config.toml
n_layer = 11
d_model = 128
n_head = 2
n_kv_head = 1
head_dim = 64
d_mlp = 320
vocab_size = 1877
activation = "swiglu"
norm = "rmsnorm"
norm_place = "pre"
norm_eps = 1e-05
positions = "rope"
rope_base = 10000.0
rope_fraction = 1.0
qk_norm = false
attn_scale = 0.125
bias = "qkv"
tie_embeddings = true
parallel_block = false
init = "normal"
init_std_qkv = 0.0601
init_std_o = 0.0746
init_std_up = 0.0859
init_std_down = 0.0859
optimizer = "soap_variant"
lr = 0.00504
weight_decay = 0.0
lr_head = 0.00537
grad_clip = 1.0
warmup_steps = 200
schedule = "wsd"
decay_fraction = 1.0
decay_shape = "linear"
final_lr_fraction = 0.0
batch_tokens = 16384
seq_len = 1024
doc_mask = true
train_tokens = 94100000
steps = 5744
dataset = "wikipedia_en"
Each number is 128 + 32 x the weight over its row's rms, rounded and kept within 0 to 255. Layers, rows and columns count from 0. Numbers have three digits each. The size before them is the row's rms in percent of the matrix's.

# up: layer 7 MLP up, 320x128, rms 0.0843, rows 98-132, columns 0-127
# down: layer 7 MLP down (transposed), 320x128, rms 0.0859, rows 98-132, columns 0-127
# gate: layer 7 MLP gate, 320x128, rms 0.0871, rows 99-133, columns 0-127
up98 099:144144111148128158131088159058145124106135098102086168072133086146119144116127155143119163111148162094177124209130126121125132098124119098188139146117179114171149128079070149100130162079166200129110107114085100056168132084119166090111134140141144107219180121169143127120157128183147071093133188133137134084139090119152144105169169117141091108170092130109189123100139115137199158110132
down98 109:127101107113139117199159126134114098178162176111141184134128154072180138068069124167110124086141106129085062179111117093094109125139106118178114141146161152155123171118105096129134214074132090083100144147100064120186112112192129150130116130123101151093119110100181126135139132104156189152110172096113139116155133099109168171123106103150063136163134124101164117156144215076121141133082
gate99 097:074150149162062114101096131178091163062150112142136179141149176117112132176114119143144053093104154186147091106175115174234158090088102130107130140138155123128171063155087161191106139126158145135095105182111140147199158111163069134102142109103130177126098142156144124082114167105102103116119122119114076141171135159175135092146132152148129195111139114094116113160156133141120149105106
up99 097:129097171170170107163127148148114127143123111198103095080199103133120138161118160166136119146120189072104152109150113112171049159195111103095141136060137048138132142103129117137147125090179133163158138139103112149081194151142139135090125074142184109112163114227106124139106162133118104153122126143137135119171134100234137158103097152147149118133137118151143112136092157096087087149130
down99 101:141176143160137099121136133151109095172125132111137182135053156114117113096065171155153178087128113110104051128125140147204160077138112174135152115139147177092123104141172165135164131189101070129082129127107181123163129141114114105149106095172112069115176119092119177078168105122194102091114117130114195152085135116128129122185144106129136090212087100136133131090128116143184109154117
gate100 102:129113147187088115127125138117126101152143147159141106131082206139055188124141143136146151147145138128148113123097161080124086160175139096135166098157141106146110131100143083069146113146104111103172145133134107156151140170092142130092147142141178145140119134113120115141158098139114100115161125109132208044063112148129122119245118144142225188119079158130105113099189170159148172152113
up100 096:164103180124150130098132084101120133147160156097125119098109091138157105120142156138147159129074115091132100089134147174173109129158089089146159052135131130124164144174163146120122179151108164176110183161163111042127116215097062156143133105143149077147160146140153119129148176140149131142133132114138065148090091135187145160099098187098091136127038092108092110121176083138135189112119
down100 108:122131163120086109082101193155173143132173182129180160129108165149142117104163129117098105120063129156115137175159129124111115130105111133144052134190154124125133117099115170178111167148176116137081153149152139155124138155092065081110160140136165160071112154111182100145193103172127106150135134121097066114202159061199101174093101110095115121148185110102104140107097128165151088113164
gate101 102:172160079083100128178181147139145154098125138137023136095180137152155083137109137132143127142116138161156136137109122090062119145081147152139094158192150160145108134104092101084148196125093073132108092112105174099149151193148116135134070164178116130131188171132150150062104078131115092087115080094112093119148123121138133095172159081186167116154141118124102132183156164162141107144132
up101 094:064103121107104176139087132114105144128079087163128093170142132125209060187091129168121186142144128101114122147114126128102143145115142154143145163123160103096126083132102077080105158095131023106124083147177156156102135163127097132104156136105198097116115131113110135128068049173105160145140131110095167168114168149101175120118132099128113063099099094155133172142148105099114149186167
down101 098:112138152119163152177208137100145069135168136151121143067049125078123086097122112126155154152171091142111151166111149153131111158128168153167128139159140156099136119113144094128146093168132070069158111172103136120162089183126134211141163150091094088119124137118121142146076072167120102095095134092154150166109152104171163123141179085139131169225082156153104134168131163154125162110104
gate102 104:130117125136124103141114135075080163171128138139177204108137163204107069082190095102122133175142130123182151100070097129130134116108116142149087184125139131097180179153154110103043151041126086118087115122106164135121104135176141158106142138113112127118143141156124198108139130083052149140194125166098110157157146097122203098146108150091142127096158126130074132102131133112106165119115
up102 105:169157176115131137161125119132145057136102109195168129117113104088113158070102131142137171172085197168086143176163077150141108139102079162129132130095145065144110112134127140162109143163128129095118106102093113130145136112136139152116109140089137136161188150137142142167159169132122162110090180080126071181143122096149146085116066131131151170121069158133110047159134118076220116141189
down102 111:163185152141157117138133124134124156140181044116145153098123228117082082145140099103149116163152127099046106152139121170173189082141122134100093195135111120094118104110153134075111122186160205143171124158122087109134144147099124133117098123108159133105174083100125083097096047093131086113186103160097114133157120156135121080165105165131102132147113091166145123123103129094132167145169
gate103 101:137146174119138143109089116151115167110142088100128066095158131121115199107188105181122113079158148138154160086133158201154125160090121104082154141108152151077085186102108133140136106113105091131115099104127152150117159128136128115099121140161114149147132080093175142133198136143129199128154182100074157098129089148075120137161163161096170094172079095067125146139114104174098108206191
up103 096:140099125066137153161111133184158085167129112207151101112095117159140074111192091107151064107162127160093127086174106193180096090093096069124129115130114144137123082056091130102168096158120094136190152135112154104110114123103117093164107183181143132129082111136136181087089096086123144128113153119110168085114148097107098148134185146104124131191100105115128113108117185072116109090144
down103 093:159090191153142084169132117117100192163126121102158082133107152131135148112196107174124098108134169127067196091128104111159141102093075138111163145162095078118143169134128082159141115129138157103092097121155138139156173129144138097114147177185112139205128105092108128111094121167116188092185169111102127124077116109146101141231114156135107155115075126104129071153137092190100136164135
gate104 100:162114131078130143128111143198146159137086104130176161165080109130119132084099108158138105162160108143109093166147131104123073162142105112141125141114075117130130133150109169193074134116051176114178124193082147197171126128092139180089059161100170132131151098112181098134120141113111130172145109172142199128145126058119143096133126159106116093131148098131128085103139147136120113234103
up104 098:138176136194115086180093155125121104181157086121074121116114144124102124138127102105146112169160129160151146143112167170192137149146065143120142193165087105126134117171089138114094115173062130090153116105157141137184121103185169145177091129173135132106077156178090092224109129118134076099076117150143092088157113142085167089158127158132069166138134095124117125126132147100062157109123
down104 100:177181164144120165106097191175113084130153122121127137178068103122153127155152148141090109140104124078102140141110130063110124139096102148156122149108095142183146167084089121175159084154107170074109084143074104140114232119146122110164142113108131145189138114115130115118067175110096125050108130123121183132129131156146180114140150125118194123173190076157109146100125173117155168162110
gate105 095:098064142102122125080069143097060152046100095118153137110157126112117153127091169178136126158116126079125187163119180168160126106148144178144113143130118142100113155164141087134125097121179113134153136096111081134085165094155160164145151052070123169129189116133061118091148091124077132121085173077113085158162174122152140178122095133141164149175079137111169122128076146095139114134161
up105 099:121159134154096172123147138125150099160139157119152116121105137091091099143191144187120150171081099153149196165119092113078095154082155124092143117097136180195177060152078113170167182153066155113138091124128153129130094113116070112115123160123092128128110101129183104132136159137141110073103156184149121095128192137117094121146124086159123196127139159061078105134155113165139115045109
down105 096:098115131175141083175139152123105096152145106102093081069163153139148079111108186117149111111200187167156121107129158179119117088149171128097155104152121099121119161128145112111118112115112157194147090168156126079198092175114166102205077146107106141130129045110100168124072174113124118144110155061120134170129141122099138107159084118151144158085078150183139081113099141188126132129118
gate106 103:168086119095153109163112077125102160066077160178093120130148146088106148085155087170212093134113165133105117089151081167133046166083177079088149082177082148088121113107151119151112125125114156147124077138119140075060136163127120124123115079106131158133098142093176127123149144133148155125110177098125127075090121124154115112110135140141137106124057107176096116215121078113154100143129
up106 102:176103114138118134144172133116124121132136103122144169088103085180093170135054115088136105070108121154144113083144172098123158147081125103124117159128112160189141110166082143147132066115073148179141103115134110110091145091182183094141117116123111173136096148103145128116119139157058130101176113228113041094141134170099108101081200127119168140172149176104140114125163145127087134120078
down106 104:150144088161069135104177126144139101138149167123113125106117081118100133132128122087110128088160156118165150114094142134107147188125149154121112121106111091106162103159073183100103152070138170130142158103083154086133188072148048100156131139174137138124143184130152136029120092089096094133102100145093090132137084116147105167090158103183199140112139199066142105068105123116089133087136
gate107 100:143156123098108168114133121077083166102128126136110130087109218164113112117135057186118161135163151128166140141106146160080115109130069133155174140150131119110155162110179108051207133102134139101087117128130128116086136148124107121114130083170151180086220138127140180196168137097147104125113100179158111132102132103136091201082118117070125152156118163132143097130112154153183113076137
up107 104:155089143073168171128135150148094132122123145155166135181100130158128156124183076118213102103107175107123141129143146143093115077045111105116107184114106120095162161087074168108107177116206115113114137119169129158114151103069089080129141165103113132108125113171122122098176102096141099142172126131112136174091139131080108205160137187141152107121154161109123132117067139192154137137065
down107 096:105132200118169159157116133083141166119129056170133090122127162145120129150146087119178143098177094186138111134087165084189161144157093122119140134141136170149151099179115041080154131094073208090142118087174077141119105121144116162104161131116122107164118135116142074188160146158146161111135155153153053151119115127146131185110120094171093145131140131109129055185151141154149144146098
gate108 095:089176127108093145097089111123127070182142207131124131141134180110146093118124104140155116099126129049120067120128158073121153120106103125134144157120197174161143102060160085150145140093113132116088127181140049153108135161181114122120128163106150115090103199141159187117178137087055129161100129125094158129156079166136103138092132158149114190148092125109131102093166155135157161133079
up108 093:211136060060156139135048102149087123119171137157166125136087164116105142151141110118155134140150094113104161116153170062129145134132194190165147131092121123116166152145186096136135137132070143141098128170151146114229183122149101122117163100185131106104141127136129091139056137117172095113120153121144120136087149130113156114151109096079195139103148103142142132137130072147094068112176
down108 096:117138143106123072137054105121145088167116084077139124074116137067067129066067109150114161090092144127129142122150083127090097127136048113086156176103162118069145167114080161092140096116162156160093124141086099099079111120114073119129077061119148091159120091153151125165207180129143131129091117106093168131153058122140083144149141126112126168085124140145140132118107151086095103133135
gate109 096:136135108084088115176116097121149150134183117149155107071144151115112096116197102116129145166074147136158122111137078089147178107088194087206150128167109117134099170071090132099127135153111137156177152117118087204086178085169160140131095055104067138126119137192188156117158121102149102131151127117108135146159091141191155153167143117115110087103144103112107141168122198116113104155102
up109 099:125129124144167139166108157157137159156121116132110122177118084176113123094152086164106061116095115112105080096105195120097159147153179147187139060145160121092086114158195129126162142156115093138134096124172168110078123146154133179045196134140162117115106154111096094147116115128121084131077133166148160102131169104101091109148128095099136162115081115132113126077119112099212136033123
down109 101:073098147140180135208148192160072131146122121118197092155136118131116171091113172083164137123112126150062109147109143107169186175091131120135174108165138098203144141158108117080132184207049160142181134117134079163165116124123123109158087137122101108141119118148167131162133142103135151138090127114087126073132096091147148077155137096093153142161114123111105131148085095168102180093120
gate110 109:118159169096152145126114144103141170077152127156124138115070128177161112150126169036104094065121151141145122092105107086120137141083135110145144159127108113131145108113118104071151103074137131093081083129119082132082135194123122160088145113198127135103108114200174183112110075132161121122071069169078193119126037118100136161102105115188140135116106100150117145154083157104108146121138
up110 109:107102108090070097167211093123101109089091189172094141152129080066167139154140155100170077181161173152119124114070178106138101141120103138124149058123183124122164131169104169113178174149131109116116146067154126129102082178119100169153076109115118094131155144139169149135114123100139112133104159130180077162105137133068131076126104138173117084180135094092092162097119100160108145132147
down110 104:157176142092110079145155138114154139151110040137041118148083150168145142132137161091135194118156106110088148102154063098042136097081126107158119175115094128139073110118115113107142088145137159099184137185130111102087183144141134138097144115152113152155182093121110147149114050142077151145143101149146168105115138055070137138114172120152133145155138140150171145136114107111127063083160
gate111 103:158096151157121115114137109157075219192117152167131133045166128068079135109197148116136181179135147135124079078137133124162125208144098075141119144164155121064161065124162084125118111093128112204141103140101162151123129112129121147110151075175104079128096133131130110123134130118111162139150203148150117144079127143124148205130110112105112159157102070140110112125091099127143136104132
up111 099:136157121184161051133118172096165121088137161139159118124155154103110166117121043077137112137137144152159138164198159165111152120144060130153093122114094122117115140167130169126083039161152160157141128169103152120081152110160141137169136139149173157153134176088077113119129191140198124149118146145076148090154167144129144101099191069186094106094118155126138113180126109146177107155116
down111 105:122137144131149097142071106168138096120158105078101122144126100126168176144096209112109148084151185157166116176127074099140136114095156128159181119104146150177107178099141100179102117179099082062151123076139134116084122087053115081133097115143101110111104115173189148134091152111138095142071137100068154158165119126179095126160075159152146085098159131134188122134156127078141110170123
gate112 094:152157134072093142182127181176111107176174132076155120128141104175186131160131112123154138108126141145136076140113133107166128155166133121143100140145117137115109128144160103176124147075169134146085091121142089084121141130157149164089103121065072148147151150139136108124155050115116141141180121069166171110102133189109093154132196140123100194127177106043130143086166072091071116094176
up112 097:097141112156183154170154116194149169115202105131138117108038095184163115114118115106128167120111104088119135180167161122182164089194142100131121152102151115128101123156091088159134143100124115175133128177091132108106140037139119085214124135154093163155133073114164106127122127072177113181166148122064130126114154134100149158090160124084116174102116112111122144129130087165138087106144
down112 101:124213122120121148138163152172111119117145098062115153092113087112123123237169082116095167152128166116095175182138109105126167110143112048126087135117114111126165118156129173147127187147069092107113110090138179159101178139092126125117092132172096126094080147160125104144093084128117110125165066101119098165087120162102087157114114146162133166123116165077163124123087127193117088091104
gate113 093:086208127122162103135103132126158119080111115091140163110074133096053122063081120126137112130187124151085091080140176090099118148112103080082113151126194141112125130076148092103164143079077074102153136108128105135076110115159086135112095077108127112111126111103145090152138066104124140120100125146150182100100187106115140130140160061128161140078070095116127098119116187119053155128147
up113 093:137110107114086138139127196127143154161098100136142060136131113128182103120164142130133074141113110112073119168177135164106138080107138114123144082225124133134120102156075124178120147127136119162135108102182177090061133139092094087140141128149188147102160110155110123135148184154138105151113132118125135191193123120148110136125116047105168084152164184172168139044106081188104121106133
down113 098:234127066120172054105128121130088136173106159160067103081172080132188116117115132125132107120108147104178126129127159126129149139105174131136142135109137191092166133130100113117120178117114104085123155130111171116107102137107088183157177100125091137130165104102098208153089139118093126137117188138082170154137087108142131136069082174135126156118171201155108140170110091154177094119119
gate114 105:141105077100181057134162157116116171178111089124092094166149141151117141082168141130112108093171147161120105108120111136179140189148088116123089142094106099162088067106154109168082142077118120074124133189122127182131157180092096082150115138166113119161190119128157087085122127125148127153164150105140191093093140118134134142181176139139113103195085094151144121173188185104081125162119
up114 103:150077142077091151089093094116086184159182139078101129101136041108102130105144101179153138158096130197125153110117093185082090159128108073104159106149106124146179116124152129106129092122141114119139125148146150105108185173116057188129114097171124165136166070102139156145182095119116158152140135102104109168143075151140162148090106146136123099057155079165147085079133127174169149131147
down114 105:125103131141133100106145218163196138097145114111145062141164188147084157080145116099175209151128142129178093166116085152136111114188133119140104111112102137130131100138087107175130131125114144126125082201130143107153139161172091133147138119154145174069150113095118141093130086197126087172115166084137127135131141133093154107214143117149132060215133109145120124158103175102145110149103
gate115 099:171152131145067149103091080161128082046092094170156124186136128100127111073096089139133088168129113093098103134124117119143150061168163152166150086141146078125133121149109150146131172068104147132092146130119152140086168072175150147160173155093127121111178149190143143060077132123152116190130111106097117165142097071125170126100125081153143168108177134135075113119054106121119164118131
up115 105:094076123133138131153118167072060150126140060116135091165080116172149105205099103048118133157144137090145110155095143143162132113129099114143075087109208100203121168135178137181146135119100169116156139121121101098098122086082150099174174119117101084124144061111143114147107117118105158177085085161121117123115176162116120150080148116117117137098152106158145116107163075147164117114198
down115 094:190100123165136139159153101081131125086150126140096156117114186064063079067105100169170177154155125133145140082177168183134107120100162116084112117122113138113093147091147083085156130123188112082207095151187137094139126171142147101099130139075091141120139100094109154132165119132127100056175181099103135113137123084120125128128091126053114136148127107042111117135116120111101134172110
gate116 097:130166075152091107167119103142059175111115073079138077193053145127126087105092105176126115153094125115110155091098118140144069120140092101119103113085180129128093077114089122149120115138067067120128134119118147192148144131130098147099077143088140101168106090101096120170141135094127112125122100133132114079107149149095084093122117109084099104137096087147161129213209111124190130161095
up116 101:164187215066114190108101163107150135079160160100105112142098139146134087160116184118174117136132100115175130140183104086102093134076144143087123141132100136104095154081116121106088180105205119121161098106091150140142153113103109163103120124078133127174141137097179112116104136080097106154143134048100105122063160107118102116090184121100204137118065128131184164126111157133139145109132
down116 097:148154072138143096110140082142113104118109133160107066132116142116097130082088154140162176073094112154111064135153164104072108141113168073115115114081088169107100113105152088115139128154148144126143095112143108115188061124152137170158143082099087139109134172182141144141180103168133112194101091078106130106178109115057168143107044089116116160197079170156142155117120166105115108145146
gate117 104:203103127115097129082165107109138195106097092179121104141179146060106136116148112112186152147131125147125091168131119148085191121161090173102167119090124093133121172109155179197106129101066130150142064129114120120062105114125138116156147124065112125135115130107158119064076163123094179129096100121093133088131128148152098184204193109118146131132152069130170120108161111136112152099092
up117 099:110151133101142101156093121166055125128041157192134092142150140130114140119132123142084077138155106106120109051155140112146124089065137171128179152139093117154126120202125100141101139064155168115157211097172105114141160144106150140153192112132087147152154136124170169130100138125122182115162161084077153127124184126139117128144141081123167136152159103141101086084077088193078139114102
down117 099:122128137118119178160117145168109215116102077124123070128094100101108115186132135169108078134159101089108155153100114194101082094104104185104134079087148089150098061155167091201065188090173115118139152106170126111137132140061145138174143109120144125098094101106157097184130103126113182120169138107107201111073124131126099126145154151129110166144124095114164127095162173096134144122114
gate118 105:113102158081149124127123138064106151113153136149131163118134102130126055071089061146090119101114128103140098123123086084121122110114121141145155128199139075179191085182142115116143172110144141088149150126131074108112154138144108118166117162197136112155177130118075158152148171148125130145151102177148146169189107090083091068147131108083122099137149197160169157163154088155195173159083
up118 105:139197158197041088136158188125122109158111141146170121099101154105153115155128128153096114147104111131155129156141110131106154153135163100190181126120160107094135123079141145076147133121104164149042129156122159168203126123131168097112118196071106145136186119153151169100120150128131104176146113135145147094058114153090169149124090161084158159086156116113165061123107173120129095130183
down118 109:144103116121161064181120096115143113140189140136152093169165157086112127088210147179149107161128135129171134142176153089141091083151145182153116160166118165158142088170095089056112192168112138156150099132134109130082138131151123062113069128104127125072110129162131193168163152111193132119134080144101108194177076146146106118163112106092127140159074140115092127151121130131162150092144
gate119 095:117139139160084189114104136121116169163092110126114137128111075120110140119107136126076125108092064123163102161154169184127094099068096156182138152127102084154155117107082177123137135093074149141094113094122087189097114118118145123195095101145103135047126081105109143124077147142168148105108164116173116084074057182040158107151122127108044130137149133117097135144128094153163143123116
up119 097:134179169129134126088189094161135212068088125119093124151048097132167151087108080094127123176121201155138120133111137128139132149132104136075106153148156129120100130118116124128127113134191090144130128057124099119069136077106112115158083025175181115077110119139167182135138100113121156112123105116166128133117131117121120160092101082087103076076111160171174108106104083121132109104102
down119 102:130073058142063156073147148094177145178094123101160091061142144140157112122124110134161134104141117115126164164143118095194160086123151155178091160131106133123144133127188114113130160103146143107215073140169078089165116132108165064087153124142096178108145177103143151115143125118156133064124151121147201122076138142128176108140098132173075175107127114124081135184116116115100083106143
gate120 101:123065137140121134114128160111109092163159109143140137119098119082139129109113099084179133156155164111086172160164109116077112118073133059114115203174165165101135111180104077074131147089144179135139124161130124154123145151173140136145135142159127050140187122160163151118122087102144113085144133098103117125081168160126128172130129165183185116079156063135155128094130065166146195112199
up120 105:115167138070174094138124139164125115153151119132080159162138144114124117129180133189181135090171179107127128124190131121129078085097090133178118134084143168075075113148088144070108151152119172131139085122179146124174142116111123163140121142121103155212133164143079110076142165125111127133168166150107175142099143059157073097103135192140120173123140153157150117198116083179137119167080
down120 108:113149119109130156164151155081128118108184149105159159136156137098108223119106172098131108108103116151136112121110004128138166137150184181166136096163086111176122168122125144148163080114148109108088190077123127105146102107113137172105084164102144110111151137123104155079085150102219104114146099134103149173105172121156170107158129174131123119113171177115108113080067148159158148150108
gate121 103:119158100147117109147191120156124090147108089145091192116097183102130148109141052134148113128130149082058136125073171157116130096113136123134119094117070114129142108143148164126123112018088166114111139099117127143137126150222151093107150081068150156134074144197148135106159102123142094124098126096138153175095115044159157130145167105130103112148124121085100113116178140085162146157181
up121 108:112150126120159103177153164129141161132130090147126117129143169160147130045096099161137103086148144181087085193144116094142064175179151077044119164117122108107076150092117112130106153095078161136127142170202123148074103124171113129149075127112128121142100137102067119139135162072132134112140153154159155142136134038125143108097175102156139107133148114190117188133101071077139156107128
down121 109:125114142115162148135151110157067153139167134115146115154043113145107156157108127178116086099140122182051130108128148111148111168120168108120088154108121175163116144109195146119150128205129120178074156129144119136124106120120119165108148149077124121135117185139188106226163109119089119181105087166090055091122086146144177107150113078091135163089128107151096128098180138084077145101133
gate122 115:115159108110122131121153064141102130138120138075151211081061070124092121130108116129148078137120145147102070123091181150139159087079120094099123055182176132110127138113184165116123072108153150164130146161116107125103080167134132124103141061139098130093121143091154123099112152075099163107103126146123174102128106082160153087174123058154136106099091065133205092127081125166111142133103
up122 106:136113197118165094095180124112132082119188161161181107133087140155168110177122084136104110139149167183217112133145102087128122111148108115125160115140112112156091071086133151122153142149148082102059170140116145151109098086082120106158154164136105153082133106103084077189150120126089196139115117157094093096116160053115162102156147123110147174109155093160145153126172099120095194101104
down122 109:168133116154123114094171157107173115108182124156088098139161128141195179104115136096128151136098106105129076110168088126133114157134094120138062117184094143145085141176164088193134097137128169097214130140108136150129069123139102095127167087155116132120170143100099098145108067138125103083145100116123138194161119085108094163144142177129144120203099114063150145154175079105149065173098
gate123 101:163175067149175129067122199153068127067070154134135143138108088131186153162134090126133115085118133097117104099119093070085078128137137171133124170123085186098116077133148068069109126130162132085140091117080166120144175174088148080148151134165109125114116134189151104118119139123096104084116141051133115075148182087152153149175144130149120133145081107121113160115146092157104146128163
up123 102:121142109129136077168064095108066110195089119086113075136117174115128165164127130099137139141120101153144120110125116104143173146175162131165116081154074145119141124109172145207146171131169168101127127106214148095092134117136144124145085101103128088147083118143129094037106138100058121081118151139118151139108103109159071083041153162165095113152162111133074109137171142139119142144164
down123 103:076110115157172127138106101098132125151150072150106162196111112181168162167132075193119109104145119080140136159136151139108220097105113100123154115074099135072130147212134189189120165156099119125150130080123121175104110074142140137129148063131161127143103165157089093146147152103094096075106189102154178138156162140121157119179106171135109135095121112136156113060113132090158116126111
gate124 106:148133140167122076092129109142152098093181145183139122168065160164122113086197125224088146090150156138134121053166118084159126056217118131158163115201136136177164141089112132092153195126133094105128094124123131120142130105175115161152098113116134129116123133174089145136106167102122159174147090170125117109189110089089134107131124133115169093179112160106091128099131122127097142160161
up124 103:146139076174179105108126097105175181108152182160164119150097147073114041196124066158093112137126177198227132123122176137161144096125156162169133164080150159181173108131142163119153143152118142101115137114128148150150155160150106118154103160126121111124108076148166107096156118181155132044163186136113132078135161109152105173116093126142153159104139152118090125133105099127168138117114
down124 101:142130127151149097182168155162127086169099097136055062084193058132080106088118137081106074146193132101120139095131178137121113128106147154129171127138098096104113129121079100140117193064107141098077082148152118154064197148109133104160105115116106065131148125121132153167126171118089100099174145101166192083148126113147126147100146161105094143153112105120151133105165156129078170138165
gate125 092:134116129143152172120147114051182166182082132125092059088193141114132073146123120138141080150141128125119145183160107111104129106198167120112173141100137120118107113087109105102151117155130134179142112145067146135128109087137068122130128105128101108151131112139076150132243100128133117140113203158141151090149091160127097148098128132187139136186123159150163137144171096159161201072096
up125 090:154117083091189129121183127087114098104138131100122158159100138166134133079147165169183135172064148091088124104130120100152057064126140120161161145082155131180188112090137135109108084121109195127099119128120130138186146173057127098159151143136133096155073148085130104081098169107103179120104062179158145103163160102121144107126146117159112168078134107119166099153075115147083136165094
down125 098:114127112136099101124164138099119139104144168172127152086204092114099172106104067125120144141175120142124101124095128196171079178183034109118114116104146093128077092120107122132152121172166102180207123117148147164086114083116124081109138069137108172122155123149123131120086145076123157175099164082080100114127076164116175142134117098107160088126092111086076155106077099161159124149116
gate126 107:158122206111127152128146145132111142132124152130135211081112132131136084094149148148183157118126187106196133115145148141113134123110062058081104163103109144115142126111152136142107162146105084125197089145153076169085134072134115149162130062110125181135097065156127139178076182132204124150098153100109170157135075112155113143140163155136138122057144139116114194163119174126149139100139
up126 105:198122118076136125155102163080086035128130115130129188068186128105150155063060088111094167110092177111134145103149095142090107168157107162158125083095178094134099070131125151134148145121076140153100145136143120129109139104117079120116113143113171101098122130106086169079136101192086158121102193151158116139106048163158126105112118144157147126095144121065116159129109103178142130161133
down126 095:051088117114131189173157146118129122124176138141148116152077143146114172164075167150073036125130124164127169170107082146212208088139096134145176144128126127154104161182142182105161120124118156077098180099122167114165109174095136155133113180153152144166120141111152129094153136146111123128153086159140125165135205154094140069146128157113118065102141106162120150119118080143116126141121
gate127 105:129167106093127112052103143109093118115147200062139093090129164105141100237151187099138102141088163175119145147133140137146087151114149098131097079113167100132096121164187139158097142111081087165149091147145158167132064114111128180172133154104161086120078153163144100141147123076119090143130095096162140122103134135119133112149129132111175081103169176128105140127067173190152162159149
up127 107:074095202150121124124126138176083099154132072140171145131146143115165093174119188175132131133090157142118147125125109154155170218088131141110156123040092132151162130188180165105119142095130159139161174152123158095094116094124162205156153150145091100126144130084125098167089098161167136114135183120119133126104154114132177120122094181104094143103135157120160162124162196181128175130173
down127 098:098063105099109113155078095120182176076127169123121092165169088149126177119153122157172156145092128115141135194126117140152105144160122100118137158149092084138147161072113162157144140201125094138133138108153099143169136076147092063117140149096065121181117149077171165131078162109104177162112130123168053141127125149148092106141134114164182148133127145153119084105159124098069219122127
gate128 100:145181107141137085087128113106125115117147151199141087179098152080121095121140115135189132138126110077088134169106164072145127190101084128086134112133168092138152112140143170108144102140152130159170112058104134104113117124089087149120176107107142122195120197119118121098144095132129081116110177154136187139091186115128133079160104124135140168158169140152149139082164085174078074160222
up128 095:123130092141044094118125105077106139128079165086098082103172137216074130125142149127053108152141115130184165136150078152153084133095076126092185199146117127154159142115117166101125118098133165135147104175091170122116106144126139144147068153073141154130122121149100152107108127152148061126170076158089108152168099119060115104086128129165150099145164144097147106121177155086155159112087
down128 102:147156161119160108095165129104140092108143118168126132092130092131093132126115162152166138178147135122129167189114156125143168104116083116115078144202143125172192122152103097122107178123138196154165148176137107090184124151052136149125102076074138127087132038109163129152174096083133116076173092138110072152142112105143156085155082091137132135083081139129144095096148099157083171160076
gate129 093:149131227102122122091078124061047122181078143157095161131099113101130072141093093114087150149135184084100158157137084075146115111162135107168153109154132101189166121143079123098083116110112085135152173122039140141161182143118133112105172101164107155126109117152116124138097090132157156087172157052083164105181111139119143090144116106156106148131147134133125092120145126080109106154120
up129 097:164118199149134094154128068121114115148155157125106126117172143129107131107038142085134114120166192084167147058071120155132127125160119133132082151165135105139182122117106133145080137103166150127167115117194167144130115077155079162135188120169115138122134116121106091135191122106168107109169161109180169139125106162109088082188157101156119183113143110118085048114114067150151103088110
down129 103:095138105079152144146149124145173139114116113137145157169075121129100221149135124096110141121127108107191186127108083139113154085138149104153159133119187091171085187178099175166088103136101118121076127149157164077095148139108176164121150156118117147193159112135090079116057156129136098132107119135116045134076196135152144153127161129139169122111153034150145121118095105160145146088126
gate130 099:103149119113161147073178132182126113123149106076136188113170090147152155064124133103193122138148078171134070102104077180129063100096140139162124073119163104138102100181122151081085130120091133098153110150073179138143080167133131141182165139145096128177156145171096180147116147176090174095118125088151142150076125090110130191169170092148100136138165097152129138147090127096121116155160
up130 103:145157126135078069121113155087111112181083136138136172123139148161105106127043125142146133106064145103166109085125126138114120192139177192130169135142093127189136129086151122074104135162115116067088122082179041112128116146192126133092155076164097091130140133112178165085105105123128161109117129139138089172120115176152133128137066207165168132106132078135146144142136168114122075107130
down130 104:042149100101151168145201169107138151110105113129139151158149092151142192123126160156166082126164099143096158154106098122184124067073151095168097101126093152138122157150182160122147095157133094123087104147093077164071104103098073180165156072146162155138198097123122093109134132073126091134107091122113131199183119103130148150127140124083131080124116135106117146116052154116141145101159
gate131 108:172151161147158123182157147155092144134106135157093145172104118083131133176125102197119168117165137119139101155125149120101114122107142131145117089078161129129125101109104106113165100096105177153213143080116090142151153166114128054129116150126153094121037157179219139065156158098111149103102090110140130097135113068098099146129182122083140174117139090214160112111145134173136178140136
up131 100:163118123148081134116196073105195174103087125073060136113111121142143177067124110143155111152112158100163067174165123134154168121155040084161089150107180134143173157157082125159181114174136122138129116135166152113065089111115096150123153190132156156131121135141093117144133131184135064111157154145150179121125152136121115117136129129118100106094194112138202149124136070152163160115119
down131 107:126070129183126100115124080092076158118087150132116173156204114144092116121125106074073126129128144192125096139162114130137119064121178128126100114159091138149112199093091143110118122149213150164060106130150177067116110096109135141144109077073131186140139145080087104143080161071134088076137125121119115090141138167126161114145094153099170153148078144131140099081176083122111144141145
gate132 106:138182125175128083099130065099097106084118090094129130125068156200139156114108089196129186145118134176113140109127119102108121105079107109155214178128089180098123139131113162116108124106116109153133129156137025145110166117098125067164119127094088125170145130173115125149112123124167091180120167088116158162146135111162139101107107139135096050146151165136172086137099118183135125141194
up132 104:146104132116111053130145091135118144056150150175140141076166127151184094108126099140121089118109114075132128127110106125101091113144133102148201127113187129117114197172077131145168122147101139134146146130161096139139124042108109097196051103141068129137111098159160074133148160126107167156148138136097114114136108105061130175097118115142101138209110155136185126140185136079112129166191
down132 105:144132108112149168099124144146164134121109089171152091122144151169103206085111133133150149181128081132146086130112088173128167103163182145095131168105217143187179150129101140117108085132098077140138133126159119164110138146112111148153174111125146083142093133157139133119087087184113126114128080171177121102134078215088183125172144151111163178149142151089112049152129138072164147159092
gate133 095:154163142124097161041121134151103137087144134141138085116147161184128169134147121125148084118092120081103178118064067122149139160155127088103142076083132080093193151131179174105130142117111082111114139112141085167118160104091084120175103129123186126141044083119110118167147119101101121138163173103169144129071146070093137113136105168124100103114190134093152109169134107110065137106066